Weights of a small transformer language model.
Architecture: learned and rotary positions, no biases in attention or MLP.
Training: a variant of Muon for these matrices, 844M tokens.
Each number is 500 + 25 x the weight over its row's rms, rounded and kept within 0 to 999. Layers, rows and columns count from 0. Numbers have three digits each. The size before them is the row's rms in percent of the matrix's.

# layer 5 MLP gate, 2048x512, rms 0.0377, rows 981-988, columns 128-255
094:500496500487511500526473532535472503504486505528497446492490517542469553471520509521519505506506501499489512521474443540508501488497474522481569547465519536490495515495473499497476480475477493505486478506523517479531524517544490504510517513509509489516507507465507505463489490490521532509488494448508497487494517533487483550515445504465504508527499493508520514514478492505506453521528
097:495528509539480530485508480532458516501503511487488532505517516488529434475495513474553471512517485492512480482445489509469531483518511506531466500535491502487498469463470509514475478535537475481519501532488516503443516484503507542508509546484517479471477477507494512510527465454510498548542471453547498520501477518486471513488485460486520556487522514531500519485474529497454500532489
102:475454478546475545509503505537519519519529467495518492473513493492516454465529510482494492535509498492481486502498524491471509504507537485477462484468525469493516489547462549519469495472493494483490504541548486498521541506553493500528472495488493492507534496528517497511480496524493460514477495498501494470510520481500496518517499494524467515560504497494496499528494536518558485511488
094:495501511483529507489494489472505498496533450507556538525510489503480488501510503495449512512491481490463528489475527497478510487483500491485452491516503543502481524512478517491510527478510493531486497513483512522471557481484529511482519476504506494494517465531493512513532455541467557498491528493483541535486467496520467492496508476516472512554490475503519512523538543555529475509475
102:490480521483510515482487489474498499499518547528541515551493493483506491500532528512521483484508470485462519518502504459494502501515482522516481575488495487476502468506501489498550483485554461506514506511579489540514511505493505500500569578512454530500491488519547523514517531548529498491516510513503495548533512506461484482479475516467524477506470507479497461529484489500514519480520
100:476493515496535521473480435481519533512539474518502504539445472517518527489458506511506469505475465496515528516509448504559490523459535510504483505521482473464549500488493517513504501565516487468523439513473477476487517540478468511491533545477489488467521460496510478527528473519524530522541521508501494508487524503531463489532491491483512429573482468519553475498502542496491452524483
101:502475484529515537500493479500493543549458491506503498494494513499464517504513497522462489468496503459506522525502479501467495533515515493521497464486520480474498526475541527441491485495461503496507499512484510503479534498506507517516485562518499472475472512519524502533521516491489507508489501543494479458516517509449512513487528503509502503492509507531516476538523503453506474486497
101:453505542484475521499471505503511495468528527484517484488505523498487491486523495506500517486483542489491429581491529500507496489514508491484529471497486486465516492522518495508527517494452523482498549504535516569478422498518499486497499531500495527506479472520537515488462494505474474507477459493517461524473494521493536520536493511543502481481509547491459497489465538505509512529524
# layer 5 MLP up, 2048x512, rms 0.0377, rows 981-987, columns 128-255
097:491511487481509485522460502504505530481505492516489493455485499525483508495472511493483477464508502536470508465462542507496494498501488489479450506471503500485482488450499518501476552514525511500524545515485483455461511473443514465483470513465511516557487520533530500469419507487537505489456501488454518537540446520484508471519554488500496471485511496498475498518501520511451568526465
098:476495510478470475462510528497483534502481511504502491546536507518527484537506527542508486488489511529487532507523517525509469518466497507474499488533474505488489487463493502496492477525453463511499502505472473500512510493474510542475546535504475560500525502513505522492487469549527518556474519466485520552487511479545500491510448482507518490526522457499501505490525529490535502450531
097:525502525468480458452516494474503487530494512513475448505479508436514500507455501447493482463474462502468534512477524472483483484481525528504518512509485476503491513481448511525507508514510480519445522496509494468467527486489536470527504542498516480497511517529504533507547466548503499521489479525506458525519505498479505527488520523506504503502483458529500486504461509494481511500524
100:475492526501452449518522466549522467494531503537528478504563509518483486472521499549514494469482496482541491506494479503528515488501541539499541491512542470509507459502530491507477466490454521505475463494552480486489480496514505473455540433488508552513503514546460482490560498494496472538514478510507485493471513524490508503530529489516515495508517438442497488522511518514496522514533
098:509456494519506492485485486492461520489492555512462509562504491505475546532510481511495530525442496516505513452534510471502525481525502490528531506482530493471490519506493491499473472518555449493501437518532495512508488519553504521450481510484511490458507482504458503498504504489475500511474495465448487461483526505503523506510519521512457528530496507453558525507504491547482452492530
101:471509465545548480505532520517529504507520476460496488493540525493510497519519508488497524500458516495486544483485542498481466486501539491515533541485499474476495485485526515488514515507483490517477489455527493520478507499471469503494485515497494509488469561553518479501513510508442482515499512517539475499510511520481496515519506501469499542472475470489516508538512510459528479518489
103:517518433514507501475476452476533500517518484455475483503579463497504449521476478489500505510500513524487504494491526516493483458509498488505486495496498518500479489477537484470503533481511492509513541488523493527419543508496499508511473497515471507522500487524496522498496496484543544480557528503473496497465504529499506514525491522483509545501483493542516526460516486451475503492513
# layer 5 MLP down (transposed), 2048x512, rms 0.0377, rows 981-987, columns 128-255
099:481524486475516531502452475472483514484537499475540527501493505494507508560538581466502472526496499503473469547493470475505490486499516538485496512521539512493475530531495484493512477522462498516541453473526501523450532514485527513492470505513510520509512466529481468508499482515546509473484473541502518481515512477522507455484486511480478507484522532498435504492532508467504514474510
087:540493502464493518491489524504526558525457500544511464499539516522486467507520460479534516514501540441522454471519505497481481517465489570476520521493508498476489523531504486473480517519527481509493509497578491477487525514463485518491467504546504495518485511549508500498505502496463514532513531507467512530462485478527532443496495505496561464506488510523520479478540476511473493497511
095:525498498499509493489496494530483485526525488469462504508526511501499488454533509495495481470495520495485473486526504492530483488479484497489490469550493512498432467546526486457496485499508458540539481519453535447525552472502514515481483517483542524497523495488483489517490511470467530549517482507495531534514463513497549523530526471493491470476490446485467484508525498475524495522479
090:471514534509487457485528468527485542498469480540510528500561480490513512512483464532474494488498510542495507506480476494491506494515510529532477477508473484489513464485488524519509508522490508472547517462500482499523479564469495462553534486493463476533470528550520502481487544493504484548480501464518498513502473506507494541493525487500433512461484485522521497503489522537491521519492
098:484492517452539469514531521497486462483516542542474511452501504518459473500468546528497516521458506529539490487499495481480546515490464507490485523465467475473559480530461493487495519478530509461478546522542550576495504506470513484480540493521491525508534491490526495509495495524495467501494503486514483451538523490480479500511485522499513462540468492503467481492486496483480507480470
097:501465457540568520477522540548523471481498518505503478522526447502493536542510479517471458516506480509463493508507544495540450486460513494482551522515488537489503519490474493534487520486509477513489502480520516472473543490474517518484531498490517509438487485444502488531518450484512478455490517492536502512498523483465512470496533504495533506499515510510524512565530511492465465505478
101:571518509532506524530522459532497522510499466519432501496467530481476493494518507515508505486495486499513481486498506502471530510497474512449527515525504507507493453517485471460510496491503484577512473559551524484512476491541479507561516486525546478477499488519477475444516471515505500542512454514497453535504512483508521478530457534497537523547481517536533498484526521522461524477519